config.toml
n_head = 6
norm = "layernorm"
norm_place = "pre"
norm_eps = 1e-05
qk_norm = true
attn_scale = 0.125
parallel_block = false
init_std_o = 0.00441
init_std_down = 0.00441
beta1 = 0.95
grad_clip = 0.5
final_lr_fraction = 0.02
batch_tokens = 65536
z_loss = 0.0001
dataset = "wikipedia_en"
Each number is 200 + 40 x the weight over its row's rms, rounded and kept within 0 to 999. Layers, rows and columns count from 0. The size before them is the row's rms in percent of the matrix's.

# layer 8 attention output (transposed), 384x384, rms 0.0631, rows 329-356, columns 128-255
088,200,150,179,191,221,238,178,222,172,192,193,203,231,198,137,226,243,305,234,212,211,232,181,216,254,142,194,102,174,182,180,188,161,211,186,221,216,264,233,147,182,248,208,152,148,336,192,266,227,271,214,245,214,205,126,224,224,201,193,216,183,253,195,171,92,225,222,196,243,270,210,200,158,154,271,203,243,173,253,144,189,212,212,124,179,227,249,211,222,158,124,233,245,228,213,204,233,141,201,193,174,238,262,197,203,223,159,213,238,201,257,170,137,234,162,205,182,203,206,149,152,206,167,184,215,183,214,185
093,232,166,196,139,206,220,184,161,223,189,223,244,269,200,170,208,176,234,253,179,141,230,180,156,144,247,265,225,170,136,183,226,211,156,140,249,192,205,186,176,198,241,253,203,239,350,132,194,261,133,106,164,209,265,211,219,189,281,221,151,231,178,173,169,209,224,186,156,162,201,289,234,290,131,235,204,205,235,224,183,151,218,171,203,215,173,295,258,198,112,192,123,93,233,227,115,224,194,213,166,177,150,136,232,189,233,145,187,179,188,174,164,191,267,221,211,283,262,235,145,213,198,246,204,132,248,139,179
090,170,232,218,126,129,217,184,207,108,298,172,192,169,244,252,191,202,175,173,177,193,192,194,237,196,210,229,205,178,140,206,231,208,146,193,222,229,162,248,209,200,220,259,281,187,219,237,175,230,228,164,201,151,222,181,174,213,161,88,256,188,167,207,192,196,222,259,194,211,170,167,186,225,286,242,177,180,240,204,132,168,159,212,251,235,234,163,155,191,169,129,229,199,161,237,261,185,176,204,197,285,166,227,256,164,149,90,247,203,198,207,168,164,138,76,208,246,194,286,203,208,220,157,259,183,257,229,183
094,89,234,163,198,191,260,119,230,242,204,227,190,169,168,190,209,228,222,186,113,249,143,184,131,132,186,201,199,159,82,197,179,303,214,196,289,219,207,176,161,242,291,205,116,214,235,215,233,237,224,208,193,167,151,233,277,194,182,186,234,165,172,242,203,187,284,234,120,156,150,165,196,154,187,235,227,251,194,165,134,208,208,275,167,225,144,173,180,140,137,158,165,181,176,207,160,286,183,227,170,169,261,224,141,189,150,193,260,243,243,162,159,183,182,250,170,220,193,258,235,228,232,279,222,247,173,229,216
090,156,141,172,165,157,250,257,143,152,197,171,161,256,214,182,182,190,216,208,177,196,207,283,190,205,149,221,234,157,224,223,151,237,209,188,206,217,210,224,157,153,195,142,172,149,321,151,147,254,233,261,132,199,172,194,216,208,238,209,201,250,159,214,148,146,165,247,161,254,288,187,148,243,151,207,169,217,161,183,193,282,116,175,139,258,116,211,231,312,194,214,179,166,232,236,188,261,180,179,228,185,122,224,259,217,231,152,203,223,215,272,197,191,215,179,244,199,227,193,125,181,266,117,187,240,231,148,213
095,234,225,203,188,292,226,205,173,208,200,151,204,213,209,146,200,213,136,222,239,165,193,229,225,211,297,261,152,167,256,171,185,190,124,208,254,270,255,164,191,202,285,186,244,198,207,257,147,156,129,217,268,206,224,183,169,176,193,231,166,236,158,205,221,157,220,191,194,174,262,182,261,186,202,186,165,190,217,190,211,229,199,194,127,197,148,211,201,243,190,138,128,251,182,183,150,203,226,127,172,188,149,166,206,246,222,233,173,212,220,199,201,208,246,264,130,159,180,209,194,205,200,252,200,161,212,230,222
092,111,206,177,125,195,119,213,233,299,188,235,236,230,210,202,95,197,240,163,185,163,225,152,182,202,209,133,191,156,256,204,206,216,209,157,190,198,200,194,266,180,212,269,206,237,277,143,159,242,202,196,205,147,299,230,199,218,174,232,151,185,163,292,200,115,105,223,236,138,197,163,172,217,201,201,287,263,202,212,169,161,171,261,211,179,232,199,197,259,252,224,244,185,245,213,117,170,263,190,204,182,249,224,200,223,186,198,244,269,171,177,206,191,230,188,114,221,143,169,176,177,158,206,112,176,224,221,212
089,201,218,141,251,170,164,155,196,211,199,257,196,167,180,201,197,158,222,210,248,204,162,233,170,164,141,227,224,217,150,221,229,184,214,184,190,223,191,206,150,181,168,257,231,194,248,210,194,103,220,227,222,213,219,216,153,179,148,275,253,183,237,191,290,229,209,185,241,316,122,286,241,148,155,201,172,165,184,245,153,166,232,220,218,240,173,234,182,201,172,206,202,190,113,218,227,194,247,204,209,149,306,273,178,250,225,219,159,233,296,162,189,135,265,139,186,165,183,214,146,190,228,197,165,150,164,180,282
093,258,226,257,162,134,190,244,209,168,256,231,218,218,212,196,234,218,169,281,171,164,193,186,181,235,226,164,282,142,211,210,181,204,144,165,250,215,215,213,261,245,221,251,195,181,181,273,148,157,194,182,218,228,249,221,153,129,195,214,158,199,224,223,308,198,154,199,186,154,214,218,160,196,197,221,188,168,184,194,165,144,235,261,308,214,91,136,221,233,203,130,174,166,211,273,165,181,243,218,192,179,154,201,222,197,151,169,114,205,208,198,163,240,173,195,184,227,239,124,267,194,234,173,158,208,256,195,141
090,227,211,201,171,208,187,249,123,161,225,181,184,226,212,174,218,183,227,249,228,180,237,152,129,214,167,187,232,191,149,213,185,189,252,180,177,199,170,219,199,289,235,229,208,163,183,204,222,243,235,161,186,185,212,164,217,260,145,211,146,173,257,204,202,226,102,230,266,181,164,178,146,165,225,159,148,208,233,239,159,129,327,130,234,220,199,217,203,118,253,221,182,277,199,254,219,220,204,156,214,226,226,169,157,201,178,214,276,213,214,166,142,154,124,148,343,186,212,207,216,196,199,175,171,123,166,198,237
090,110,154,219,191,248,166,185,232,259,207,219,225,231,192,249,175,195,156,267,184,177,247,194,273,276,213,212,186,211,178,219,172,287,156,211,230,225,154,175,222,167,234,135,263,189,239,233,129,147,116,168,168,178,126,249,174,216,164,159,331,260,140,175,167,283,284,140,156,149,189,168,194,229,295,228,226,267,180,300,197,200,169,175,209,225,190,185,197,244,198,256,199,173,124,128,200,177,190,236,193,144,191,230,232,206,220,226,223,207,161,191,185,179,96,256,233,175,201,236,223,196,220,171,195,262,191,192,170
090,184,209,151,187,212,203,292,151,224,163,190,189,190,197,157,270,256,127,145,199,181,228,193,215,191,160,194,191,173,226,253,215,232,168,158,212,160,164,161,140,246,95,246,178,145,167,174,290,210,264,211,199,251,165,207,217,203,203,217,261,280,225,202,173,194,165,249,139,164,194,199,186,207,213,193,189,234,192,188,196,241,143,140,230,255,234,190,245,122,204,247,210,221,221,162,171,173,185,133,231,241,123,215,218,206,228,149,166,192,148,182,194,190,256,163,189,220,194,196,223,215,211,196,181,205,269,236,152
089,166,241,177,250,260,228,162,223,253,104,170,279,212,168,179,210,151,179,168,236,267,208,222,266,145,251,142,193,201,242,211,188,132,279,212,225,210,148,152,171,236,290,182,139,172,196,223,214,262,234,170,158,198,214,213,182,194,188,187,142,233,208,204,212,174,187,219,141,209,266,232,176,270,200,223,185,261,207,187,216,181,183,182,209,225,189,198,179,247,227,232,196,205,149,238,201,224,213,272,193,210,233,176,177,163,201,209,222,209,143,158,136,171,253,240,201,139,143,176,200,278,280,252,241,199,210,164,186
091,182,167,215,236,259,314,212,167,179,205,221,199,195,191,175,231,258,297,216,152,219,194,101,238,236,188,214,217,195,226,217,132,243,186,231,210,224,245,234,192,254,234,222,188,229,186,159,157,202,237,293,198,173,234,172,158,216,127,136,169,291,193,291,219,227,170,174,166,235,184,164,211,217,185,182,204,267,176,193,202,174,233,172,214,240,154,198,145,180,134,213,148,160,115,232,199,203,265,216,125,247,194,133,132,213,182,238,169,181,126,279,215,160,147,131,199,209,200,194,158,183,173,222,151,216,252,241,248
093,225,185,231,196,269,140,202,201,215,185,198,210,230,213,164,224,217,158,229,166,222,197,189,182,201,227,146,219,173,253,135,199,132,270,184,256,286,231,198,166,203,251,195,132,229,180,228,216,222,199,219,193,198,174,155,219,160,201,211,238,190,226,246,250,164,302,203,135,113,170,205,180,169,203,277,133,133,215,240,183,220,160,237,195,220,221,107,182,123,228,147,105,224,152,168,258,220,183,185,244,216,224,241,206,190,177,178,229,141,163,196,160,206,265,273,224,173,182,190,215,329,277,161,186,209,177,192,168
091,250,235,251,215,277,206,235,204,244,261,214,239,159,259,224,219,115,188,194,227,220,189,227,213,270,222,218,123,188,190,205,246,214,222,132,244,253,219,190,203,175,219,168,271,131,236,158,173,224,200,248,229,149,268,130,267,164,158,210,225,173,172,230,198,225,165,273,230,136,175,204,188,246,265,169,228,212,224,147,277,245,188,258,214,224,140,185,215,161,254,172,141,206,192,254,179,246,214,206,230,202,152,186,113,103,196,275,223,183,186,185,216,183,162,238,214,155,213,312,228,196,179,238,276,181,223,196,129
090,245,212,215,157,244,129,200,226,187,218,198,127,247,247,228,172,199,215,200,221,175,232,192,169,244,143,228,181,227,203,196,200,178,157,184,235,240,192,161,227,197,181,159,163,194,190,121,145,207,141,241,101,177,203,229,177,109,218,261,268,149,218,127,275,172,223,184,222,184,175,281,235,236,145,194,182,212,234,211,218,188,172,191,161,193,151,177,251,165,170,217,147,172,199,247,294,209,175,302,171,196,239,204,211,234,198,163,182,208,184,123,176,246,248,224,190,263,168,117,227,155,198,162,226,204,183,223,173
089,181,263,192,166,173,218,181,156,196,220,135,192,195,239,204,282,135,191,182,161,97,213,270,128,244,193,115,142,233,207,184,212,137,235,228,172,194,198,176,156,180,239,197,209,291,201,121,183,149,177,160,177,202,186,129,161,212,177,178,166,195,216,219,192,246,143,165,177,201,281,253,178,169,240,165,135,152,214,178,222,216,175,154,235,198,135,135,173,243,239,262,173,197,229,145,129,142,171,256,223,199,136,130,130,156,210,246,176,135,135,179,236,290,128,183,232,178,210,228,247,264,172,149,236,239,233,198,167
089,216,259,161,188,259,176,233,213,156,239,249,194,163,210,238,226,277,145,222,224,218,180,216,184,264,191,164,147,212,157,266,221,183,144,193,246,172,136,224,193,250,177,183,182,229,153,182,173,156,219,210,198,156,185,262,138,247,169,175,225,111,218,135,210,238,216,146,244,223,133,249,145,145,287,189,245,153,229,177,222,199,214,147,270,192,187,166,147,198,257,202,210,225,172,182,217,215,281,137,159,250,257,162,184,205,218,205,210,232,253,222,246,210,145,159,205,168,234,154,241,225,193,202,226,234,194,165,118
091,234,194,199,232,210,183,209,135,144,234,198,209,239,152,203,187,147,292,173,135,151,281,256,184,147,163,190,252,191,213,257,219,161,196,165,224,172,195,218,208,160,206,184,192,254,224,159,149,254,185,150,200,79,211,188,266,255,208,166,146,255,180,284,250,264,237,153,224,247,169,206,197,239,210,234,187,195,213,185,277,182,183,194,201,238,243,233,218,184,244,228,243,169,232,224,113,119,176,208,182,289,222,187,183,237,168,242,185,243,172,205,210,209,221,205,163,129,214,165,213,162,226,174,243,146,207,196,154
096,158,134,196,264,185,146,157,224,161,195,176,115,190,133,165,218,117,194,195,166,162,213,137,147,169,162,113,214,242,230,216,216,136,174,193,162,213,129,133,224,164,168,254,74,224,141,143,320,246,186,229,235,236,237,238,237,146,240,190,174,160,187,224,191,300,183,229,247,226,218,205,181,145,221,231,241,210,173,223,264,131,249,161,223,230,236,187,111,169,231,184,253,190,218,217,230,234,209,208,205,197,238,249,159,215,180,175,189,210,246,217,205,247,161,230,222,170,183,192,199,216,188,231,208,141,261,216,200
090,227,235,189,199,185,229,89,206,109,189,186,172,205,256,194,220,191,150,250,197,267,231,191,255,202,233,168,273,243,172,233,281,193,176,200,161,183,221,162,206,307,187,227,271,183,247,183,180,183,256,176,170,209,270,224,165,206,250,179,247,231,221,148,252,123,262,228,261,270,250,206,254,192,182,219,139,195,285,159,225,201,233,202,162,232,166,243,198,141,183,235,119,226,191,188,183,191,187,196,259,203,258,224,190,236,134,200,106,98,145,239,139,204,251,212,197,256,211,168,175,133,193,208,265,287,171,193,159
091,201,153,184,184,180,161,197,164,235,130,193,260,128,276,154,253,245,241,185,149,261,247,178,145,250,219,226,214,223,238,175,230,148,195,197,265,142,186,238,154,258,187,182,217,203,181,207,158,244,211,164,222,258,161,152,197,217,206,199,177,200,208,220,184,199,191,172,177,202,182,168,222,210,145,200,196,192,286,268,120,196,191,196,158,168,213,219,218,172,231,144,260,235,269,170,231,179,213,143,247,135,159,166,169,124,137,139,254,180,236,168,200,112,147,217,183,208,224,241,266,219,182,261,185,149,203,195,150
094,162,226,168,213,210,312,138,246,217,181,176,272,194,305,239,152,194,136,246,213,179,209,235,182,203,201,198,196,184,191,167,213,212,181,225,270,183,300,126,167,228,182,177,217,264,203,203,235,205,169,191,258,260,193,198,114,141,170,260,208,272,182,276,209,224,215,187,208,246,182,189,197,245,200,183,192,216,218,185,159,238,177,228,207,198,196,269,160,242,251,151,171,197,197,179,206,240,218,185,161,211,195,186,238,165,212,176,197,192,190,268,184,252,244,196,183,225,138,174,204,230,203,188,141,141,246,148,182
093,177,257,202,103,218,168,151,219,255,137,254,226,236,262,264,248,188,194,200,143,159,196,215,190,161,234,251,170,166,223,195,175,215,184,243,209,184,190,172,207,134,201,169,163,197,142,173,205,184,194,188,234,168,205,135,158,241,144,178,190,241,181,220,198,184,195,110,184,166,143,155,325,199,169,250,204,189,215,189,136,181,198,178,157,186,204,204,155,168,209,158,258,279,177,191,194,180,232,223,266,261,248,180,216,245,240,223,136,187,175,231,192,176,173,234,195,212,207,175,223,233,218,211,175,176,180,198,202
089,256,199,159,157,202,197,255,173,253,207,215,196,194,206,215,259,308,230,255,196,223,201,220,240,219,159,131,233,170,233,197,291,131,207,181,237,216,187,245,184,202,98,273,232,259,225,176,230,167,242,190,209,190,162,223,144,152,172,168,76,183,151,242,239,201,233,153,194,174,188,171,182,232,231,264,240,218,181,172,235,283,164,193,162,180,201,214,165,249,220,87,139,220,229,241,201,184,263,150,257,165,191,234,171,152,166,283,274,159,215,157,235,193,240,237,201,223,181,202,224,178,193,222,181,258,239,182,170
089,165,239,192,213,263,159,175,225,141,204,199,213,156,190,228,162,189,222,221,248,154,201,265,159,236,200,230,143,206,235,210,207,263,239,189,236,225,172,170,220,224,191,149,191,286,112,241,214,152,138,203,171,165,196,225,179,214,114,129,245,147,173,224,223,148,193,201,210,214,120,225,205,210,129,173,169,200,172,200,225,269,199,195,274,244,206,237,246,188,189,165,300,187,263,214,199,228,223,162,209,154,285,157,150,218,187,204,122,262,229,233,291,206,208,161,231,225,163,202,217,138,180,208,142,152,233,110,169
089,195,154,240,250,195,270,263,235,195,179,265,187,203,197,193,192,245,240,164,143,237,169,243,201,188,171,237,217,257,234,219,125,234,285,198,154,151,216,211,208,222,179,137,207,203,261,198,189,266,182,160,215,193,203,172,175,185,179,202,230,218,205,229,160,210,157,224,162,208,239,156,175,157,225,119,173,184,237,185,170,231,179,213,212,287,248,214,216,201,216,231,166,141,235,248,228,194,229,199,153,209,176,190,250,166,278,187,228,154,133,186,197,197,211,101,120,218,206,165,204,185,234,215,261,183,260,215,225
# layer 8 attention value, 384x384, rms 0.071, rows 330-356, columns 128-255
093,151,137,148,230,234,186,193,170,198,198,187,177,216,152,255,186,200,160,187,167,222,199,264,179,217,190,185,166,153,179,167,139,169,267,224,186,215,251,193,273,171,172,195,159,109,169,202,156,231,219,246,204,229,178,192,177,212,214,201,242,185,211,269,240,190,308,193,156,181,319,176,242,232,300,207,219,252,159,182,186,212,159,178,205,196,224,174,151,183,269,310,220,237,221,252,202,228,195,205,194,227,197,225,205,232,86,211,225,198,184,248,195,198,149,179,136,119,137,191,210,145,190,211,241,219,185,264,178
088,157,257,226,234,204,215,137,259,179,206,157,162,180,224,130,195,200,248,182,190,216,189,200,184,254,194,218,170,195,249,204,170,199,253,218,196,128,211,213,194,201,170,173,162,201,145,168,238,245,205,200,245,253,186,256,217,132,264,250,212,200,120,212,217,209,252,200,142,221,266,162,135,214,181,146,221,162,181,186,175,130,218,237,138,166,89,233,229,146,119,240,163,200,252,186,227,167,202,185,241,208,244,113,200,186,240,244,137,149,203,194,222,200,216,222,155,214,225,149,172,197,166,182,220,204,127,89,277
090,261,146,178,206,247,115,179,145,151,213,190,225,216,160,191,164,223,168,187,266,223,224,258,280,228,181,176,205,238,265,167,179,132,185,311,165,247,193,161,255,196,161,184,291,174,158,194,282,259,142,147,223,265,211,180,198,197,193,213,190,247,211,169,249,197,189,145,271,282,201,240,191,209,224,152,227,223,198,102,209,195,190,155,149,154,187,248,179,212,191,247,156,195,133,151,232,115,240,190,180,147,262,191,227,265,229,153,179,186,146,214,198,168,211,138,190,225,209,249,217,215,204,222,165,212,217,201,201
092,167,205,228,185,179,136,173,222,209,186,210,200,196,196,184,240,219,226,237,187,242,231,155,146,224,215,218,252,184,240,187,175,170,185,143,218,179,213,160,240,237,291,213,212,184,142,174,255,186,168,153,209,236,271,179,230,197,173,223,233,170,199,230,258,244,204,224,236,154,177,186,263,179,217,182,199,184,194,196,130,143,210,249,214,201,234,251,148,115,231,225,202,203,144,180,160,279,167,178,159,255,214,266,161,179,142,155,158,220,184,214,248,221,172,213,139,177,175,196,229,201,128,297,235,124,171,246,154
091,119,144,165,193,205,212,160,212,204,215,154,251,224,187,241,185,196,229,297,175,134,270,203,152,131,204,251,233,173,184,274,159,194,158,205,158,256,144,167,205,222,127,244,222,146,235,134,202,221,224,153,103,193,238,194,130,213,219,237,187,200,233,129,194,228,223,207,161,224,258,265,230,121,194,199,258,243,207,205,137,191,193,222,236,248,239,207,239,194,211,208,239,199,206,248,215,188,177,231,208,309,211,203,216,242,169,232,162,179,207,161,237,269,151,140,284,228,238,233,215,162,237,176,159,203,208,108,117
088,263,156,227,207,185,259,151,172,147,210,180,151,194,191,213,256,195,210,224,250,214,152,190,268,261,247,176,188,230,100,206,197,271,241,212,248,187,263,239,218,199,191,161,211,150,204,198,194,198,206,224,194,248,177,248,235,179,237,235,235,201,191,203,216,274,228,151,180,152,201,141,222,225,224,199,164,139,167,232,164,186,217,168,217,213,151,193,153,177,185,154,260,269,188,192,236,197,141,117,204,241,120,133,215,223,231,191,154,173,271,219,127,129,253,241,246,238,279,252,230,208,266,183,226,202,151,171,257
088,218,228,274,253,292,169,236,176,169,242,200,256,201,164,213,215,151,184,188,224,224,178,147,282,214,194,149,227,190,224,171,247,200,222,253,220,127,191,242,194,210,263,220,211,207,181,290,231,277,175,156,219,172,171,219,226,253,269,155,141,183,219,252,190,148,174,220,148,162,214,142,184,261,219,253,188,178,217,194,228,235,226,190,131,136,264,240,194,148,201,229,188,151,237,201,266,219,180,181,164,239,206,199,181,166,224,160,284,181,165,255,157,207,167,210,174,248,222,166,214,246,139,197,265,181,121,222,176
092,113,175,216,258,191,222,142,228,277,154,143,207,174,177,222,134,183,200,159,167,218,244,220,261,171,108,207,168,208,196,227,192,191,202,164,157,236,196,230,217,221,147,207,256,171,266,172,217,229,172,186,176,244,223,146,170,248,177,218,241,244,169,195,74,177,196,278,240,233,235,188,259,186,187,215,201,190,151,180,153,221,169,170,116,150,290,213,146,224,242,296,219,237,200,158,186,242,155,219,227,287,266,181,260,145,152,231,188,237,165,247,223,216,247,148,254,177,180,182,163,200,219,168,204,208,167,217,238
088,197,181,192,139,186,178,124,281,190,179,196,194,211,183,143,160,206,194,138,114,227,182,223,229,161,222,153,209,168,179,169,257,255,213,194,238,300,304,165,124,211,153,200,190,187,199,220,213,158,204,207,213,198,208,206,213,163,216,165,155,236,165,211,258,171,176,182,216,182,243,191,204,171,140,217,199,185,226,256,260,231,180,225,184,206,212,112,178,175,131,208,193,149,263,167,212,170,201,134,199,196,158,241,276,231,223,272,236,187,117,177,249,169,285,273,102,188,151,133,221,241,188,200,189,170,253,201,238
091,211,158,232,130,153,248,161,238,207,265,164,179,175,237,191,206,243,235,114,244,195,220,184,126,166,140,241,166,212,249,194,237,187,137,238,191,198,203,214,187,188,164,272,159,211,150,262,271,233,221,233,186,155,193,194,171,213,222,260,157,142,228,231,217,200,201,162,186,223,195,168,172,155,114,131,155,156,198,111,182,174,208,256,114,236,217,195,226,182,174,97,181,208,200,251,225,197,189,210,233,217,285,191,219,237,256,209,192,236,224,166,224,123,244,163,132,257,114,120,158,224,152,269,205,136,191,159,251
089,198,244,197,142,225,183,112,170,229,245,173,161,211,176,238,183,188,239,183,161,213,196,178,197,216,259,264,231,190,214,223,178,174,199,172,210,187,164,272,173,167,246,168,176,262,194,247,129,180,179,139,210,233,245,196,222,149,183,109,229,141,178,192,204,200,218,113,251,209,291,244,259,135,261,212,186,197,161,232,176,177,170,225,193,154,244,232,244,203,190,163,238,160,237,222,238,201,281,260,208,179,322,196,208,139,187,183,159,170,188,210,228,182,221,148,235,218,106,208,158,213,175,198,177,222,224,147,207
087,121,197,232,178,120,183,121,124,140,272,251,152,295,245,234,176,182,202,216,198,119,205,143,197,234,186,218,193,223,180,169,216,240,184,133,161,267,242,182,254,132,175,202,203,181,139,208,186,153,254,191,174,150,209,110,219,175,246,201,236,155,168,151,171,137,153,199,226,221,191,183,214,142,129,181,180,282,149,194,198,197,251,256,162,160,202,154,263,194,194,181,233,198,200,224,221,203,245,179,163,277,114,195,139,218,221,174,180,144,192,197,215,190,155,187,152,276,205,214,222,162,188,245,222,188,213,193,238
093,212,204,226,241,130,178,124,221,260,162,176,240,209,238,266,151,193,161,222,208,233,192,280,206,175,218,186,206,230,227,259,180,161,185,132,193,177,164,147,230,184,179,192,201,201,195,209,239,218,154,124,203,221,137,193,238,212,206,178,171,160,247,222,236,190,160,238,240,225,195,228,192,184,250,187,162,170,162,158,217,276,225,270,169,166,174,149,243,260,112,159,139,223,192,158,121,242,230,192,246,170,176,194,258,229,220,198,205,156,237,180,196,196,190,307,207,182,194,186,177,218,213,181,183,186,70,208,155
093,256,208,149,163,272,243,206,199,168,176,261,254,152,176,134,146,200,271,157,255,117,275,158,240,157,251,221,253,248,180,191,206,262,187,258,175,193,228,204,201,175,175,153,208,171,199,160,259,220,146,180,175,202,200,174,130,196,138,154,167,189,177,115,178,272,187,267,213,269,185,228,254,164,232,239,264,250,198,122,114,179,224,103,210,216,178,249,255,241,149,182,253,191,192,254,194,154,202,215,201,283,177,142,158,137,213,170,214,177,263,239,245,177,200,203,164,196,233,219,205,129,240,273,208,238,219,229,224
091,195,150,184,184,118,161,134,149,173,180,167,167,263,247,148,154,226,226,165,161,184,138,227,204,121,162,129,227,252,194,175,190,226,153,201,239,168,150,197,173,250,228,218,120,243,191,247,259,262,143,144,196,269,150,234,151,222,184,270,126,185,173,178,187,175,214,213,245,209,212,270,109,242,180,202,296,214,165,198,181,193,121,179,241,198,176,207,299,192,188,199,230,236,110,156,171,136,195,203,218,222,203,254,224,240,173,171,171,224,200,252,154,211,279,171,202,211,191,214,239,226,233,214,260,237,198,178,232
086,220,198,172,259,284,219,161,170,224,102,250,272,200,190,197,211,159,188,139,200,176,105,176,189,197,246,239,157,145,228,177,251,138,156,270,170,236,182,209,197,228,246,205,250,189,164,219,255,220,235,171,251,200,255,253,166,257,189,170,226,216,130,255,218,181,206,219,192,234,194,203,183,257,207,210,209,211,196,186,147,214,148,181,249,149,159,199,193,259,207,206,238,163,254,200,139,156,180,160,232,213,179,187,166,160,202,284,233,241,275,263,211,194,193,171,209,142,144,219,201,225,239,268,216,142,223,237,213
086,191,145,236,190,228,184,209,206,181,200,295,186,120,132,195,184,205,156,149,221,226,205,182,219,192,194,295,281,219,227,259,170,230,173,187,219,121,205,169,265,244,164,181,132,185,223,167,136,200,307,268,169,180,266,247,221,259,239,176,206,210,210,167,208,151,190,231,150,252,180,192,166,140,211,218,237,217,242,215,225,212,192,189,224,207,178,285,160,212,231,140,203,228,255,148,169,151,194,75,180,220,190,271,250,265,189,186,233,240,202,224,167,247,302,190,224,221,181,183,217,157,215,232,151,123,201,233,150
090,182,238,223,201,131,174,201,139,258,181,173,188,246,208,169,210,136,239,210,256,213,233,190,226,174,227,205,245,169,255,180,165,307,259,198,205,187,224,196,250,162,189,180,193,228,185,226,204,211,232,222,242,239,180,130,163,156,203,177,215,246,214,194,216,187,274,276,190,224,170,216,179,226,220,195,216,159,134,180,232,244,180,192,245,170,181,233,255,152,174,232,207,195,161,241,174,158,116,166,196,168,146,236,135,213,250,165,186,247,211,194,116,196,246,180,226,229,126,184,177,131,125,183,191,226,200,238,277
092,239,160,197,183,236,174,219,194,214,288,226,200,125,194,196,130,164,188,220,253,186,245,222,212,192,224,233,180,161,196,223,167,226,218,218,180,200,171,282,156,234,175,180,190,114,207,264,239,159,262,250,234,213,284,219,143,185,181,227,289,117,231,166,172,168,230,215,168,216,207,299,130,200,174,211,185,216,171,223,238,192,199,123,237,259,153,227,258,174,162,191,188,246,192,116,186,255,190,204,204,142,207,170,245,176,152,217,191,193,206,164,140,199,169,88,163,229,215,201,208,259,196,213,212,243,188,164,218
093,162,254,219,161,250,227,254,215,240,129,174,189,235,212,197,154,181,220,172,205,248,145,243,206,276,172,163,165,175,197,98,192,250,216,251,215,74,234,215,238,202,199,175,296,251,199,280,158,242,279,218,265,126,202,166,252,240,249,191,174,188,233,213,229,202,195,152,131,196,158,254,127,207,142,233,170,182,201,162,173,222,173,160,120,146,187,205,198,188,135,222,208,148,176,238,217,162,220,179,137,176,134,208,196,221,311,204,248,186,225,172,145,149,234,157,151,213,202,212,198,218,161,196,173,250,172,187,271
095,197,258,195,187,193,179,219,192,239,169,129,235,189,205,228,181,202,235,174,235,195,183,128,150,162,143,226,187,167,248,217,124,150,172,155,202,195,181,175,170,130,173,228,175,220,133,209,197,219,168,229,169,175,191,237,190,220,101,213,172,188,211,249,199,183,162,212,213,215,191,199,164,145,252,209,226,207,128,267,191,202,188,164,261,108,153,177,194,251,184,162,191,198,184,197,176,269,175,180,203,251,177,191,162,168,191,178,269,197,294,169,206,195,149,215,246,212,221,224,218,234,148,241,141,171,258,206,224
090,230,227,155,218,190,242,207,207,223,260,174,179,277,137,260,213,246,194,280,196,172,232,149,146,215,199,164,203,234,159,173,137,281,243,238,138,255,207,216,211,153,244,172,167,200,192,151,220,105,163,175,189,178,179,209,163,228,128,226,233,196,202,240,237,290,176,195,173,207,179,152,236,221,274,190,180,164,162,205,235,201,182,221,346,259,170,184,249,253,227,238,169,211,220,254,201,202,220,189,166,203,238,180,207,255,284,200,170,214,184,299,158,246,216,187,201,210,178,177,141,207,244,160,139,179,183,107,154
091,284,184,149,210,233,75,218,140,169,235,179,159,212,186,211,238,231,238,281,234,286,212,139,166,231,181,223,203,217,204,254,161,196,166,192,150,174,135,264,196,182,194,316,158,161,194,201,222,249,156,177,120,123,200,291,233,303,219,203,235,143,137,228,245,196,170,195,157,149,238,193,135,194,209,223,208,221,199,236,231,99,225,199,218,171,223,224,194,209,234,235,201,227,211,306,187,170,172,263,209,221,210,178,178,263,202,200,203,190,197,120,222,210,177,165,174,255,196,154,208,185,178,195,197,238,157,180,196
093,252,178,240,266,213,219,179,149,217,171,184,156,223,221,194,168,228,228,199,164,117,232,126,226,152,175,184,277,150,204,259,222,196,201,164,242,313,271,225,223,203,162,209,184,232,194,198,132,169,131,198,243,204,136,260,221,284,198,203,186,206,234,139,181,237,199,220,154,179,226,213,87,228,261,206,210,229,222,175,176,225,166,202,215,210,170,215,245,220,167,254,166,174,200,249,228,177,159,157,225,191,198,176,222,210,175,187,223,151,193,180,177,214,277,176,183,204,123,210,182,180,208,189,213,235,315,200,114
089,152,249,195,223,241,221,180,225,200,174,240,150,207,228,278,264,226,113,148,212,207,226,172,174,205,216,254,187,263,162,215,158,307,174,238,130,151,231,144,276,162,258,156,208,176,109,230,108,251,153,238,151,260,231,199,223,199,176,241,219,199,250,126,144,229,140,170,200,199,207,186,228,195,182,150,190,190,202,244,204,176,272,199,195,153,284,170,191,185,200,265,241,164,208,203,166,237,196,233,187,202,159,151,265,247,220,200,136,177,249,175,188,177,206,181,277,218,204,145,239,232,221,200,102,173,213,162,184
092,307,192,199,155,133,184,193,163,224,216,201,170,223,224,195,213,219,221,215,225,201,213,132,255,141,196,196,222,147,201,244,180,243,136,172,231,191,224,279,194,197,259,183,205,73,266,232,169,313,183,185,255,165,170,199,209,204,154,237,161,292,161,163,179,241,250,191,223,235,223,170,147,243,258,230,208,171,257,220,150,126,250,209,234,199,245,167,197,270,213,158,127,211,175,176,192,214,175,230,247,155,171,225,214,142,243,172,201,223,288,238,172,241,178,176,187,227,214,186,152,221,215,206,243,157,162,252,161
088,148,203,135,191,165,171,171,227,190,207,152,172,215,206,194,193,121,156,244,242,228,177,216,162,170,248,147,225,166,174,206,217,171,147,187,198,158,137,138,182,218,187,237,240,267,157,143,167,168,237,254,200,174,165,175,180,172,259,203,168,227,230,191,184,206,244,196,182,185,123,221,198,230,208,290,261,136,75,274,248,189,169,172,193,183,184,213,189,212,228,165,284,246,146,164,148,227,213,247,236,175,265,195,161,248,103,219,199,199,181,209,264,206,146,211,166,193,181,193,181,222,138,229,218,266,135,166,216